Weights of a small GPT-style language model, trained from scratch on English Wikipedia.
Size: 10 layers, 8 heads of 64, MLP 1344 GeGLU, vocabulary 15958, 47.5M parameters.
Training: a variant of Adam for these matrices, 701M tokens.
Each number is 128 + 24 x the weight over the matrix's rms, rounded and kept within 0 to 255. Layers, rows and columns count from 0. Numbers have three digits each.

# layer 2 MLP gate, 1344x512, rms 0.0234, rows 1083-1219, columns 128-159
161172103110143130140132125145074116124102107126154145145151108106142130176108088140140109144121
122147132137143146110121107138109131142113168115114126147102139111096105150096130125122114123123
110135132151103125175121138119110146150105152094087176147152147092145091099102161136099109142126
139128117122092142088146097130154134105097136134130112145106127131141098137120106099123134115157
170175143155125103126174119121110181187157133078165098160149147104172108165143140110144140105148
109148165112174117121157088150125133179123135136087112152117155141133145151124150132132143112130
092083163132135129102150141118097149154119135119092106108161087105138111176141130136140124100177
158164113146126154141131109115133154139113119105125103136134123116149067107098113110151148117140
083094174160119157137125156129172141182125159144141133129098142120132127168128129148126148148153
169081116128073112110104143149141074130117122126164138070120157146150113152113166136127160126172
113133140129133164117162072165115138131132082129125116119111125145124106149161113173125142125130
142152140138145139072131114151120110145122083147140098091139127133103133133102148146134136114102
166138108106148104116141140153124153120164125083090157166148129174115096075096096143152123094152
077116125149147128098136140088106177117147162140138116146108121118130132166170116082114091076116
147113130124145180113159168123095140145166092117135139121092163148119168131124145105108133130143
141156083065132161125133097115138139130121126177107082120112114111120113131140131125134107096130
125127115134133141112184098181112076133118097154168084153163126130083138116165101147157107072112
146118114141086126163175094158114147112113102116141102103145133140115116129127132115089144126133
091124126135148143125154100129093115139139151108131090141097146105087058121143121136133133111152
095134128162107145108088145130132121107133123156185152174144155115164191166118107115127126113113
137113135105121139175099097113131169135113120151134149141112118123140123138152165144140119126112
141148166071144170143113152117153107111147134149124147108095108112132142131118103115151148104165
125155121147120113148130150120116108173124122153112170137148113143137107107106124092122131116132
152096140140142121125108141118129144148123114129153161144145130136163103139114133135153115164140
120139169122115112107153135139129125119125134159142160108119099160129133122131163122121143090112
167095074139125138120126134092106094138125076142136115153116129108160137124083135134168122089125
080127111147183135111134140118175160153112121120118140144126158110156095139130138134138108082082
134116147105145133114120099144156158079144120107131113153136136153139117156146129095133121129110
138124148141151115084094160123108199134141160152131169145124130093162125120106128121104099123131
141088106117105162125162166144198165128105112132126169133147143120170130113137144103144143162130
139122113118096112091158175146122115121117136144139101139127119164119143117123103119173189070109
127126136118145133121131174157155184114113112104149179114135139106147120131111114102114131147155
094121077129129133119104145129130138117122163120101176123123102112102163071139139115123131090153
165177140132092121120132087131119154152143084108150129092100137115122096152136127108201124141168
147123136107174125133094140133133146084111121110090132100131143136141141104145141087157093119137
132130127121131099132098160150118139180167130134153123121183094144083174120133145100173101115094
140132122149125129182161139155112154101159140104131137116118120150132125125142109123121105162090
105140099111112137107153160108136102110120121130158094127153109101156153142156123132142149090177
135082098178136102095130145109131117148146121151062153133135151104130091142109111138137153161136
140146107135155119126155150126145138164141110123115133166128183142147115111128106158153090165146
148163117118105127154110089108114126118121065150130089124135109128124114155140118118115157137180
132120158121157151145149111083127134082120137087137137130166169069090120167154099120168121101164
167133153170120151156139121131137153121109111153156113105090132119137180121122079078114166090138
097182150172125133108155108124132084162129125131146148172107104116142117135095109111187106159183
110151144128071109136145159110144109130111112146130119131144089120144141123136118099116149121128
116125125151158120107128139116127124145121115108119134149084135126111085181153127161189112130142
098083110133158095180112075145132168115127148158135114147125139086115103143127098165104147076101
128142112078127171106134068123101101119132104113120167108158179129160118123154104133119143143136
118122102134140115157090106131117141123109084137115143131159137145120107149099103119076097120123
091118177078090140142168100152137119125082103126104122129093129115083140130198125131176131093139
080125119168111141185175170133154127139136142143141173081161151128155123081147119060112075089100
136146115143127134108135110156134084114133129150109146136133112139131137134103139141135127128088
125137134122128128079142130124110126149133136112120123130124125126160108129103158111134098091132
109135130101167100089116127154129119125125120102162144134171098152123099137149117150092172111163
093127140168120085099132144118158148102188149113159151083145171155136149121155131087123148099125
177122158155108145103158124098115169135066161099126112199146116122121179110144097120114124110145
138126134116113101134103135138129146129120099155158147125179127114146143128147098120128118122141
144100127104067133090115143157147117136098107133149155114130142104133142130148076105102141129123
118155115153108117101067188144107141129114143132128127143159115135151132117145144119159112082120
097163153156122110110136153098129119130119140142135107134110142149113145124100120135152131123184
161109074161116090141096097106094128108160134119147138124149121109117135163101128135145127133106
155098131120131153114129142099131148132105135092103125072117186132134142107148115057139122111148
101117134124131122168116122089124174142124131120100146114116106093097125161148121110118093140144
129091134153134187133115121180114127111120149117172154124098117136110157119099182083101125101140
143108089152117110105146153127148171159136136119182135152141126121120133111128113180139139129179
116140102133082093121098178123132112133097077160119135107146142080173147142158129123158151078159
122163130128102124127088159139085145116152139186156123100166103146148123142139163074097181099134
145098085105154119125111143133111107142096154099155129142148177116074121156137097143143163139146
131125155192104135163170115164100117137123100127139108129138150082111143111117135090063137122147
123115120118138117099142131132080142160168134146166100175145119106109113099120155136128130128122
155138165114132125086155149133135138113113133138152134115132173114099127123121138186137115125133
168147106166139136083121107121118137161102152124116126152112130121098087127105086135094099139135
150144118133091122148110096173126128115131096148176128119101097120098073099134141136140098180129
100117119164120126135124153124143103172109136149121128125107082122095172149117090097131095142133
118105097128144140115193158107162142110112129090125113133125178132107145110094143139061117101179
119090142125149122107145110119133138103080125092128129138129148135117183117146147129076116123139
140071118133102132110123122198122143163142137133159121128112111122129142106129139136170120130099
085110079120150135152140128080101131115166135148115126140083133147114119162189137153119130127130
150154038139114166114113117139066115162132114141123147120187160139137147110106105129127114105144
132099160134146100139105122097139123119111181134096106105136094065133103122114094122133153121092
116111095125099184095144176138116126082125086111102156115151130157147139120083129094137110158089
109084083172118136124097147130110125118130135085168138096102128126144116123152090151136121098135
157119133111104133140150140099112154125126128144077143111132119097186131141158101110122144142202
142072096104123108127132151158115108157140115089179172151094133151145130105119093089114131133190
134104149110100118112137129163087146138109116142092143131147146127177157143113122116147146146138
132140124133115170126144122119156080138106133136151124145123144096145112160115125111141124096140
153132118134111104103153122121145151105124122145155138158105182133162114174155117139109123120160
124159143133127132128163169142115106106106099120180149130121103163109099172118187136137135109100
115131082153131125162154083167134156150130095095093132153113153163079158134069129143136151130150
091105128136146111177125184121138146155124108128127120165083109117133124141125119164097121141152
110082071097089085107108139157098123159137135108143145096154185142171157124139125144154096104141
135085144121120136127124160119133141131136096120128133103130200122126146136090143139104147106108
128124161093117157142131113137145122133111162132103128138159145121136141121126118113092118091147
112163109139124153105127173169120145107146092128192145149064121128119124101138076118127072129092
143118125152116094118142116076128125139099097115117122121151100108131097200118118164169139087133
161104127146151181114107088158154151135069103085132123106112134082144167168078109143123110124157
160116123132180097097152137142146155121127138125100104111139137113145115138085127141168137158168
187125142157124166139145150147119149064127125151125123159086157161121108069137191103111146132140
101125102129099122151127133144136150126149154089161168127164107072120132103076118119144089158168
127146125137183095124101150109108168109153109152150135106116155128173104158114131148122114154119
112145167127184113157144094117138143137123153159108105116137130067079146109149121096126140120151
126126148099168130135157149131144149145122110071084122161166159143127134120090143110150114140133
139109103156112138149120110120154157139169131173130134096131147149161131131118165146072155130100
198062109098138152159172129132109116148129120158147128111110100142151118189144102157141115119115
124176122136142086132103161130102132200150126167147110101145075149095088119122157113151147116122
089112134120081141111139101138127109124111128132132127108105142098143128159104130098120120105118
067120088157150101125115142117126133146129103119110133094145143114125135112164162113102111094164
135128109110138118098134124204128111102141153127098099127175098122132168106119150136111117093114
138158174141123081123133056163168104090133105182167126154148124153108102101171157150122168112101
172111111154156147122169115130165111116121119126103119155163174096136133144107106109141130115102
150137131138134126100133179144135138117126116118173138150169092177141119164150129134166120123140
159110089144128142137136108151113085120112110134200158089096161071101135160125114106125125128120
140100102130087145107129157126100124121104128128125169122159159095119111096070133104126129119128
116134141112110133126138133120142166161146127152077133116149161111116060154145109188142129148103
115148145151153104127125163123163118127151113178103103118118122092117149144137101157132132124126
149119115122147126113119148118122106154107120102126123143148125122140170177125110117137122102115
156124128177163104140136177078146156155136128143122147124135122129110086160141139111108112137093
104087155159133150142138122099125142088146121096144144118131149121138106177120159129160114089139
171085140124127130109115122092143121137113129128149133139115185134129150133144120158101094120147
126126118160127133149147100079130162107063112152098126125179131091099142143141127088122164110199
130115159099117102106127141155122148102139127129121115134102168174148108094094141109133118116159
167084141121123131126181132112122133155116102112144139158136159119152142126069127172137154074124
156088091135149122130124161127116138082161093157135149135171115141117123099103141120101143133143
115135136149141146143115087117164135159146119118126108136107078118137148105131159107097168115137
105176130130149157120123162121139113144120124123142112163124153148175104154117127079134121155181
109112132107136169148133167123119142085094140166101136134128174126127107167150109147151120140148
133119107116135088103118174095145141112127125100099125166108141161156100158148118141145112111099
080132116106083126127120160120104149158126138131144129152147135132151118140157149164141110122159
117117149145138137089132154119122145141106109124090121139139108145111155135121148119150131142122
119089126165175167098124155159133165144141101101153170106161156108134118104125166102129135083129
164160120128146130112120085162147137137120160125084084152134169113095144094106131090105168135112
167126097108104103135112158146158142118139107142142127150102143117193094124120102097122131136128
088114109150099140138144113091075118125137110106103149157128172144129137101146106107163124120108
111139109195134161107095158115139128155123144079199151118145155108144142133149149165140078115102
145115120164114125135138129149121146113160117101145124097150119109162109150177103100107164066120
107096141132133135116111108142122141156143124123155129110153121106127140169162163189106114106150
137124140141160154116079120137165163105118097119068100121134107140138122140121115164143141128108
# layer 2 MLP up, 1344x512, rms 0.0233, rows 1083-1219, columns 128-159
129113107126089113103130146146112107140118130118167123122160093098111159093142160137135106098095
150115128174131122093120139092186115196122090123126148132128142121127142095141058065106120132123
134169114162100161144120129094143098156175114118125137159109180104061142098148136133133151103125
106083125104104162115123118169076099105114164039161116140147152146111112106116137112166109086161
110137138104143131164122131143141120115076136083106109161124144143115145137087143200148088110075
137153111108080136123138165056128112170097108120119113149167179108102134153142141110136089107130
149095109151168110097114094121099148115117163113153117112084106138130110127130116138138115159126
141129131119121160162149128126092134169136162097153152156150130105124165129155110101134124099131
129091123132130121118110123091111140133088131129127100167176136136105129158118109164143122128143
128126113114103093199106112128142119123102118142120158112162119121108147137135120071148147133111
090112134084116143146138129170128136101184135152127103113126116174115092139130133132133123112128
149129130160094137105181115177129141142113103101117119109124148148152155083124089119115153097147
123144178121132153143093148139114116109139130178157113148125140131124126094137122120101151091119
143173110143107166129095117135106119158155126192127144129158119148162123155099131132145086158107
135131087101168148135137115061087141156126122137135124102151083105142131121141097151176108112148
115110112116148152159140091124119110111106091133105093112125140149113099134166140115109111141146
107117121125147126132161134135144155147127083118128076165108152168113162155153164147109135104145
131156146138135181103107097103146129160109202129082128128111133107153148140097136139129147083121
151157174122127108129115102123132111152142114171074109088146136125149093121064165169089129117111
150126111128108103119101148156130131107111135139139112105133154104120130106115062118109144124074
150143123146045127117114092096150134117071132098111134132089122183138078146122147134148089117132
171141180108080128051101142167127130050135113127122126128137123122112102148163141118089170090133
172085117152146120162064162168163143128134145091142134130144114110111163108128115103148118159113
148105145145109128158135092147144126148101128183154138144105098128150125101135116116170168144117
106163113152110141122130115113165168134142165130173140114110112115126136094181151103123175165119
112110098128100126144135120119109106136113148127125136118153154125172116116112112084156121133126
140106114141138140163089101103178083164102147094079118097086160079112112151204103126112165122160
154095136177122141111114127122106148114095145153093133155142158165124177137178133129130123158130
125137110140159147092095110134104156125150181119128107128118097105158082114118081095133145146111
136134147116099143153147152134163119113135112140167134122093113082142112094107134112147151121117
144127122150179136110153106119136102118082129128128105116172135099099128181112127128111105134119
141100111121097158117117140159141130158086122111149158109118126129135140125120132112170159115114
142138126151111116122135161090135129145130113119106154104105091127149134147124132103155120150097
140110115104122078149099147188115145102128118120117125116104107106156111117154121139117125136166
112128089168133152141117160080180161172110184067149146145108146146136144208117179150121138137128
145084112114079144134137144114128120150137131124164140134147131101106129156142097117141122106126
144120102156154139174163145130111146114122194067118126111115145181183110154123100107153107124118
124128094111117129117121135178133134110133143140186110126155114137106101127103154122143149103088
152135085163148155137111127090147097089128095083086104148149119105117096121166138153165154176151
110119154158150138157138128140155122115139131121115152146108140161129142144117135142138130110099
125155133131135118100133114139078116126158179144094148136121094129119095160130136119149152159131
158096139148177117199142119112117154111143132130126113126144114126144138133122153144074155158114
148122160102169074142153110093150121117139116110127163157158094122081138138100122144160106139119
132094150127121122070150129103191110153082116105107108158104096088109125154110135119104140156170
156115122116111093123127171122149106104123139120154165151123133158129159115090087113094165134124
148128170161119141076085152109149135096132115158114130097127141185162172133108139024133130136157
063071064107158146112142166100125094109113101117166107146129144139165089126119121114157125119103
139160116157108149071107081116120121087137153122119128139143118127157165107099148150122128108159
181098095092113138121170185106148126141108154148138157144122148137171138146095125099147125091142
138129111134096094130094108139120120169106119162149128105137112141142110121104103088165164130147
138148141193155190113133154126138094146117157198134130116130144093170078124131054124156107148108
103077109141155154109134130117099155122137138151137119160128105099116128065124115108138153103152
104126148129138137134133112107144102116149122133136119107139140076143158143119113132116141154172
133143163153145113123133178138123174186170157100072148108176130112122132086123097088145177117080
046092130099127108170108151162088118094143107128106147085117092173154152133117136077113136112136
133098114076103105121133147142119167106136131114080133120150111184167116126114074153125118132083
122164162120146103117112193162164134150099085136137136162130114126110079136156138127112130141148
131115104135096142116168131139098187128153108111135136114151114130114136111127096150142203169197
154130134058104116155127132107149115162170130133109139108159151135111133160140104128149146131125
105119120095145132147131115074156135154131172119122112138145115143104108180117121105087151144137
086132146112150126136153130145113132102124121161139129114126143159098106102092131064171175118138
120130161173133136111136123109118108109115126105127084155142160160128147132110141140132120163121
124134121088121130125131121160166102127121139103138125160091086092130141105090137160157117127106
143101059183120132127120180129094134169120098141107122111151123111135104099121143144137113114160
130115152148117095114129131157101124159104121139145145154118154186140104124148139147112094151079
123124065104146124128100136132103133163142137144099121071155151152098094131141092101140127103145
135108146123165112126106104101154128100131152134125128139126104095107126155152101161127127072100
156115096125108152179114124114107110110102146097142116169116151096150164132142113155158122143153
143118147111125149135166171121125122118108131113131110162126107105115114100110136135142171104117
158118082203104153119147106120161142141110127087115099130120145179118108148149122103197145138128
109110143116108114148150152142143117130091118145120109106093136131152148160163134138141119209103
119142101121087082147134073139088173152155144118083157076162135118081144124140110092128112138072
126125128094115091118097153148122092112159148131120142101148152150181121124123123114139152108118
091138128166141125141142142107109109144119121143078094120140142094125167115095072123110111112175
140106154140121127136125150156146116170135145173145174123160136139149142119078130086109113123140
092118126134106093123192121120107135163113135105119127126175157104134100158122108105134103142141
121137117090073054135103121132130130128096126115156105172111092071132154153128094152137110152137
149129146113136188149138173140162102102129097170128126155132119123102138167158140138100136108108
114091092140112145106114142117132121113130120102159119156095149154120160136149102109146145127120
125155147084127131114134103142131129117152114125130132172122142134166146130091139118147126160117
123151147130126150110139104139120171130147148103077108120147172165140115151138140102095142127182
113105141171116128100098155131109122129123184163138125158136127114100155157124120133139131136104
153105085108120127146121113138111091092116112111180147139134140128138178178136159136119130147103
143137091135173088126158134146095138114109103100175129141132095131121126133140151146134131119162
173145064095063097097114123148157111162119148126171128100147106095122138160156106138191099105110
100144157127077129136119104145097113143127139162169147130144124145154139130104112124122143146111
171103164128129153115143093148142123148114163093143141122116159119116113156136115121139134137174
118165123147140120107132113094115094167154108138127084102162114127158167094146098145112125069123
154146101118107126144057112135090152146150159102128131110147148125148132120155096121145117135142
136133118164153092108160146126156122093091124164151127087138141118135163156155139121108128146146
126154057120119116094153142129101135143087112162154123143133124134137106122155108165163096177081
146149134170121123146149081123183104146096142110136081105123116115119117118137134102126170139129
180108112081133156144143094093125129130115080133079127078132154140152148174128091147140171073131
125098162142148135117164135102114074187136121108135129140133176099141151146134126113133131140157
137107171114145074123144129124095140102147166153127103119093125116168164110133161117128125096106
147132149141136089158111122138140162118107176151140154160139140125118114161139147095131144096151
146145147144123097115100107129089129107138109107089102146103157155184115117142104132134145146138
152101082148180173138142142108148169129103130108119129101092109107131139151152131171142153104107
129132155152134103124158162161135104112149133108089089136100140103090165105112093142113124153165
096141115108086160121086157123122137137152131124125150146139115141119091152142144122128113134121
146118131176107115128090141145170153137100123102145081082124140133152092124143168145131122143131
116157170172118156138132141173099062108131135128141163106136132117112155150108123107128117146107
117118131130173145108107120104161127144117121131147105104119116083153128103090113172121170124128
137072116121140145124154109156145105153109073140141111108127098145127130157147108126145061144108
165078096099128154140163129131117138134142133116104140089116139181118092139103117123125093139127
112130169092150151123160121119139129096160123154137108147126161161109083143122137103114118111133
136115142104165141154100126110087124124128105137143159134157128135137127126157126108140147125124
134091150103092092134148128135115139124135155090110117142132147137130140105100135100145118121089
100094131113145125157132127116113139104141142165087105139129159136149135118120144158108139148105
121096039120130158118150184100121095131130105136148093152119126191116117117150075107145145143125
152121109101114112138148184108106115130135129132119141140130114133160116112164157134146131105136
151123135136104108123097101109104118115123114134135117091108148084123111144124155120116078142142
105109096089100128107130118157146161114105122124159159108116134093125147117060111155151123076156
127131129091136125130159131122135137121105126116149115135161135113150118090111130102144135120160
111116125126121117135097141104134126191115104144126109091097126148108127131087142137161152133128
139102117120151152119142112118135153122126100120125107099163140115103162105097138119164131128155
136155135165078150122100150100154126162089146138090113108144173116138111091170159124179131121098
109115132131117113134124143116149142131145103106122094118140110113129108102172109113116078111165
163122117142125110124136161131121117099131133124088096140106178159109156187077127139154133169113
114102117154133137115090093147093128149086135096151150100126133113135116125111097169115112134150
112140106150148133143128151137102110159105134126152119121158168118140124134119178111116144139166
154104138110132094146107119165195160132102116123091109158107135160178110134149141166118103104110
122111116137146113165141146120145140084136084146134123165134116109102165116099133115091139155112
108165102153127121151170152131142116141117131111141121119109128151116124108152141162125163152122
094136136099127171140112120101119136124134064110116130144129131092136149102136108150160127159138
131073153124138102153104133105122102124113110100177156088108142095144145148135186123148102102125
117099156125144110130114111138165171118102098121123159107128110144135143171128136098122114112158
099132186125121081128104111121071138113124158115141129084109110106143105111153162110100125111108
096123165122177158149112101105187120158143156098084134146121154134152115151134126128140157129115
113138121135134144093149099101066132118129123168141141139122131156177108121097111129110147102114
106172119157112125150133109137103111120062103121128136144112163145144154123113134113129118126129
126143094127092082120109145153147149090103092149197121153121099138149140150132138096093207132140
130132103130133113107110134151071128130140160130135114092119172173128104135148109090130129110097
134100098156151125149106134114116136140152151090117169157098103127153132179151104083103125121166
123089127124157122130159122108127110127138137148141113152135126087130106134125165104186131143136
140121132153152093166126120100130133076133132078149102111145135130143115137146085122145156133122
106132105150100111110127122151106169091108146135110128166080153122113126113152131153084135137102
# layer 2 MLP down (transposed), 1344x512, rms 0.0226, rows 1083-1219, columns 128-159
105136142125176071154124193069172112079159152121128142160117140130111107116139118147122123135173
153138106127144154167118167154130140144111177129125134149097149088134137143118134057141087106085
110129038095134161138092125138132154162129169117104110124139121140180160148175122190076115094124
113143152143128132119111134138099071134145127130112118127098117137144119120114117126101156116150
092097088129134145128138164121129077110123121106123117109109126151139177162088092166036079113138
098141142126114153034114124114120133117089148124099140147115118119126067137118160115146125129087
120133096151126135118100123130103158129141105101117137129113182146153149123153122110158118167077
108161138150123157094138127096139099138114155130094139096126136119127132127116108130148124125133
115096123133132118118122126107109100175094164127123097143130115161086114149100141114103120110148
127102138118144119116136118102125147142117105117117097148141123128128119127134146131175182152166
134105117089125118113104133099160117082132136130147144098132105182150106105110122116151160069109
159134168129165106122163134137159133105097071111133113135124091118141113142150119124138169123108
178103141142178163123101107131119139100118125143119143132139112146145113142111079126114130140159
129182107112133122122164094128113082200144122118124117129087116106140132150182107134167091113152
118127178107149081102134159133130116125137128106123102114101187110142133152081106112082145085149
126146136102094134132167142145102146127151136147151145102101133153110106137119084160143098142102
157099129162182119172133106139135156121124085109096147057112138129114135128125138097095141129106
103151104134108165144115153131148133111124162120097120121121116093135124111116183131134109134104
157138149108121142124160153151132159138138114081119138116093130152131156115109095116076145132130
133106136137141115083156080103094116094114119132141136097134099098155122146090149124108106146098
131136115145108143140126146158140139161104075168123161139109082142117149122123149121126177128171
130128152127100111125134085156159120153119105141127091126153148124141121160159178122104137122153
153165134130132110117209113124133131131090145135157143129161148137148095149114199106133152129125
143091135145138141150118153133103129139154088113154153172129154130100137108132159142149137138100
109143118150091129232138127115140126141092128080167134128137149146123113114133121144119115140108
152095136116121160140119127084139071103135087177125115078121149164125135162094137119150163134082
120105133111171142149122145112093042180148136141121130132155110128113099139107109093132123116159
109137129134135159140137115135101099086130144118141091114112157110163161129156187140104106086133
140118120131100144119125145154130126143129099115104191152105105153118113152174118122125139144128
141121109149126194142110132148158166132180109148144127141135183118108149150125127150136162146131
095116103111139094141075140111088116124151130149145134111148156099112172140175120108111146115129
125172141107093138100103133105123095142135137135130152126179180122111177120135131160126082099121
163081151133119105114091117148144178137115118136140119117175099163124081081154117138197142127162
092138139135098128164147174133198143058125124117112151087145139154165135157116108071116129186147
095141142107127140145151170121133160112150103099144159066091130125130128109124130057110152143139
104181145129153093124139110126116120087109103136128137128100122079152137137174166110110102070115
149137131149090116169142110103126133144190122121153150162140141127102126124116113127109116132082
118139153150145096111109130087107129144089140128129050145127101147142131127128143128174163102132
127122097111137144120156121140162107123129111143120124148146142142126096150156122096115151115122
088142114133128132117162162133113120170131113153125156119086153146125128129117181163157150095127
147114105125118131152122108168173159144101102109131149122138100107161160120149132144117116105121
119092146154159162128150106152122097151109138135157071098099117122115120159112113127158173118125
108080131101123122124168131163141118173137120173135118096087116149101119138117110148118156139150
127106088135129105112083149091130113105130147127138176108110146149112151121144073145134147118150
111155121138128135108098116137117134151103127161117117125099139156165178106114147163142117127142
169061136133163133106115159121100151133097124159110135137106105122108134130134117105144149147168
110160140126080109079131149137115126113158129105149173117130159147130164123096146100145124157121
112135114104136145132105111114141142091123160122107098164119103086110138149122123097085149124102
171145149115102169090110124128114153110139079154138115138148062131172125130123125105095149137154
135142140134136112118105122159118095117118114139143123070124114114135141095126115112116178153131
081106139141130127158139114143137089108155165106123164106142126115148129114153089105111103143118
139162107141137124143084111155102115138115128142126153103134129116146113122117127144113109179131
150144113107162149112142168110147128108143099092139083134177135120092131132130130080150116076118
082112146149126106087130131174133183141132161145147086120152129128137114094077188105140175153128
181134146155164099111110143172103101172108111098108104131155099128144102109084134156131120114098
134151129115126174126135151128126112122077126126152103107122171134150087137163170123102128089141
142103118125119142097157077108120112133170197102133088110156122123133132096103149139137129114121
138153117133124151125194151128121173127145085181137122126087130142137086120069059118147147139141
103123149157141142142092103144149073140092138123139141097124152084134160109146171161090094131180
134127130116096123121156153113142164133123161147149171144122145092102157123124140119104143121149
116118125101082117161099144107123114158222154146107146090174138100142122139133141136163135110145
114156123148150113101189137130112130133079122152125133130095109115121099137148117148124153122144
109148092140097093130113154133177159165135142141144150175170072095119123126125125105114131125138
128146141136102122147146142154108139127123109108092139133109100148127158123183118111162091127085
107156146132121119147132146135176172132083134147153157174140176154162113144140133124155073133112
126123120095114136137105120090151107149128134127120118101160127164118131142123097169090121122121
164142112133111136092125175124100144155159131111111132137128133148138158085140176103119162136154
144102146115116113121125088093108152134140110130148144119085091098165130127112121130118094164119
113130114180133111139120139110162159139176126127157168127129109141140138087130117131106067083158
141117126141108133090085150120118109159135141142126087099141156124103155146145163136155078142114
130125094113171159079158156141169096126154149152136112155133126125119135176119138168142137145103
110119110142124122098109133149118149136107158157146131073102129120133101155163157110126115159130
155141111122126127188129087124138133161120124122108159146097058114106129137133158168141089137125
188128125137125108127116115112127159151141137109107141151119088139136109108081127149138111135072
056143159157121145135135126113148094151136127114083147124133104180140105123077171113116110132102
126132117137115110140146121166151113170105070138090107146144125121133094132148157090102106148119
131176151127145098148131115145121106080130146107152151119120125112116074143152106141138137148145
133153141128110135136155177134130098194134089151138061144100149090145154063072103139123123087162
097132163152138104160094161085137097129092135147086139091139137115125074134122166112144112139081
132124122133122113086104147085143148085113155168100137108115159124135094116115107086138114127087
148094112111136120122136133154152126101128131145126082149125085114116139139117139144131122080134
118100130154159140154113118136144126117134118109132098152097147095116114138143147165136167128129
106101133111145128114119176087146100113130174139142148113129121146130117144144181170129150142125
132132097167153158112112135179111119139090095085154107141100120179096136097142160136163116132148
132139148071097087176112142123068189150139141095136144131112122112110140135140150074120101079124
111124147140140139118102143180113122127107090123116126146123140099137129106123118140115114090142
094106150115167110143134163134179089142144088124151151149151129163154096131123157147111138088141
108102137104118143155145157146128123130140134083139116126124115154121114118119075122093163120117
098127134153149121116116139139152099157129115140091118159103156113118098155133101141110096127134
117113120158144125131166150094104138122125112148106126088120129120158095122130126121154089145110
139114147173104145102099134096136130153130152109147121130164182108173151113152122173137171112143
099130147147108137112130159114110131107145134133169125101136161155131142134116130124165082125106
094121138114140099141108124107118114133142149126118126107156134081122169155153158132133103099098
109096135122116099153068166099118131123151121139143112147106142129124105105094134120122134135103
119142115159150121118104133135097129131140162108098106162154120096123116132131146124108135132134
125093099111111183124168136106146157155106138100081119082147105129127147092143143113170139115117
143094113133120114138125099114128092149135143103104119138135163139114126135106128101139123120129
106112125107140166124135141148118163144134110143139187135097187168139139112157113141128134150127
141170101142126127167104135107121144115111107113121145148164106166109132109139171158132085086106
134112147118121144115154162108144126094131147138117183108103144141160136117156122119127097152140
103132125089148120159164115136121138122105120146135104168107102085138156119087119136108129113106
183121184083173162112149139080137150128119148152096127149181173136120139107136179183104164103128
076070138100123107148088176106089118156128154108129114093116124140144172146103093153131151178111
077170153122165117115106150109131150124129146105128098153144169104136137099146130090106168132148
172116137135115108115102162147134099129141135127157160112164092161120110095157155161143170135084
168140151133153126170139135153181130128120132167117160155129103096086124100112084147150153120151
143109142067123137154113153083183126124149132108189123123134154120111137105136113147100157109141
145111114096121127104158097150129128143104100145126112164110122129104146150124146131151121128159
089159138127099135146134161167133079074154134140140132109106121124123122141195144150143141144082
115116172141177118162129112099153134122105141155143076124132161103116111131164142104130118120127
143123094100102139128081116164079122111107182094157160117129165135157118101156117147101142082166
145155135092141119107089119128121135127126131123103164147132130116151125119138117142142116131130
150138137125168106108152176110127138100131120159118132111155140123146146117112138126127149118155
149133163125137154100112150112138103158153173108126139114098149154118161114126140126134115157113
154111140113098133121137120081135172135107156137155104175128170117115136131130100096121120125098
140154116129145140132141157151134135190139122138117090161122125102106129126074132124102116136136
119111169157101083119173121093143145158134156109104162122125112138176121092130134118157124110131
112108129127152136140120136124152084107117141121110133105151154130099140124178167163137120143109
168121153173110135115136126160110106143127187064111117123124151135183091099098131164152119163099
152055060104117165132115085079108138076056128137077134129109092105128176122119109109136176116130
122117128124115118116089104127099118109119129079138115113126127160147154131126119081122160123108
127173088161110091117143092138102165111109111114126101132129159094129111156135162130142093171094
113142153137113120129095118142167092131079121146094132127131132120131113122146114145108149102125
168091139150171077138150103119110134131143103083081127159116138127114104125168148148108083122135
106145074144148141100098108159164140141118133094130153121155171108178085148104091134089121095110
113132105127132149133129110111135141115130137130127114144118160115090146141145145104168124131139
142161160153158132119065130124124091097147133147076110105147131126124131114135170133148140152121
136110130124140131128146119171128101113132133105125113134135120153103160104137121116167164130125
129125136144102132119111150132158116181102100153103148117107129126058133115099095122110115168144
141095120157090159195121130133113122111140190104150144131149159166144122118107114103122156136107
166127132147140137075088125097144124162138135124119101122198068122173129109082126157102116167105
104141155131157142110160098094141130074093156111155138145140111092129157088159121145147158118117
122088080152151116150152115123128144110119114111075129121100131085143170097142117141144122109149
138149116144115147081124138078146137126101135051176075116107168132103097160183143163152125142108
144108139141106133141121154092123135103125134122165173119121153148155125083168114144127161111142
144144127111141111135157149131132136132146118092187148119077130102157165145120087115104159083128
095118128124121147115174113143133122133135118160120153167107088114127147181134128121130118159139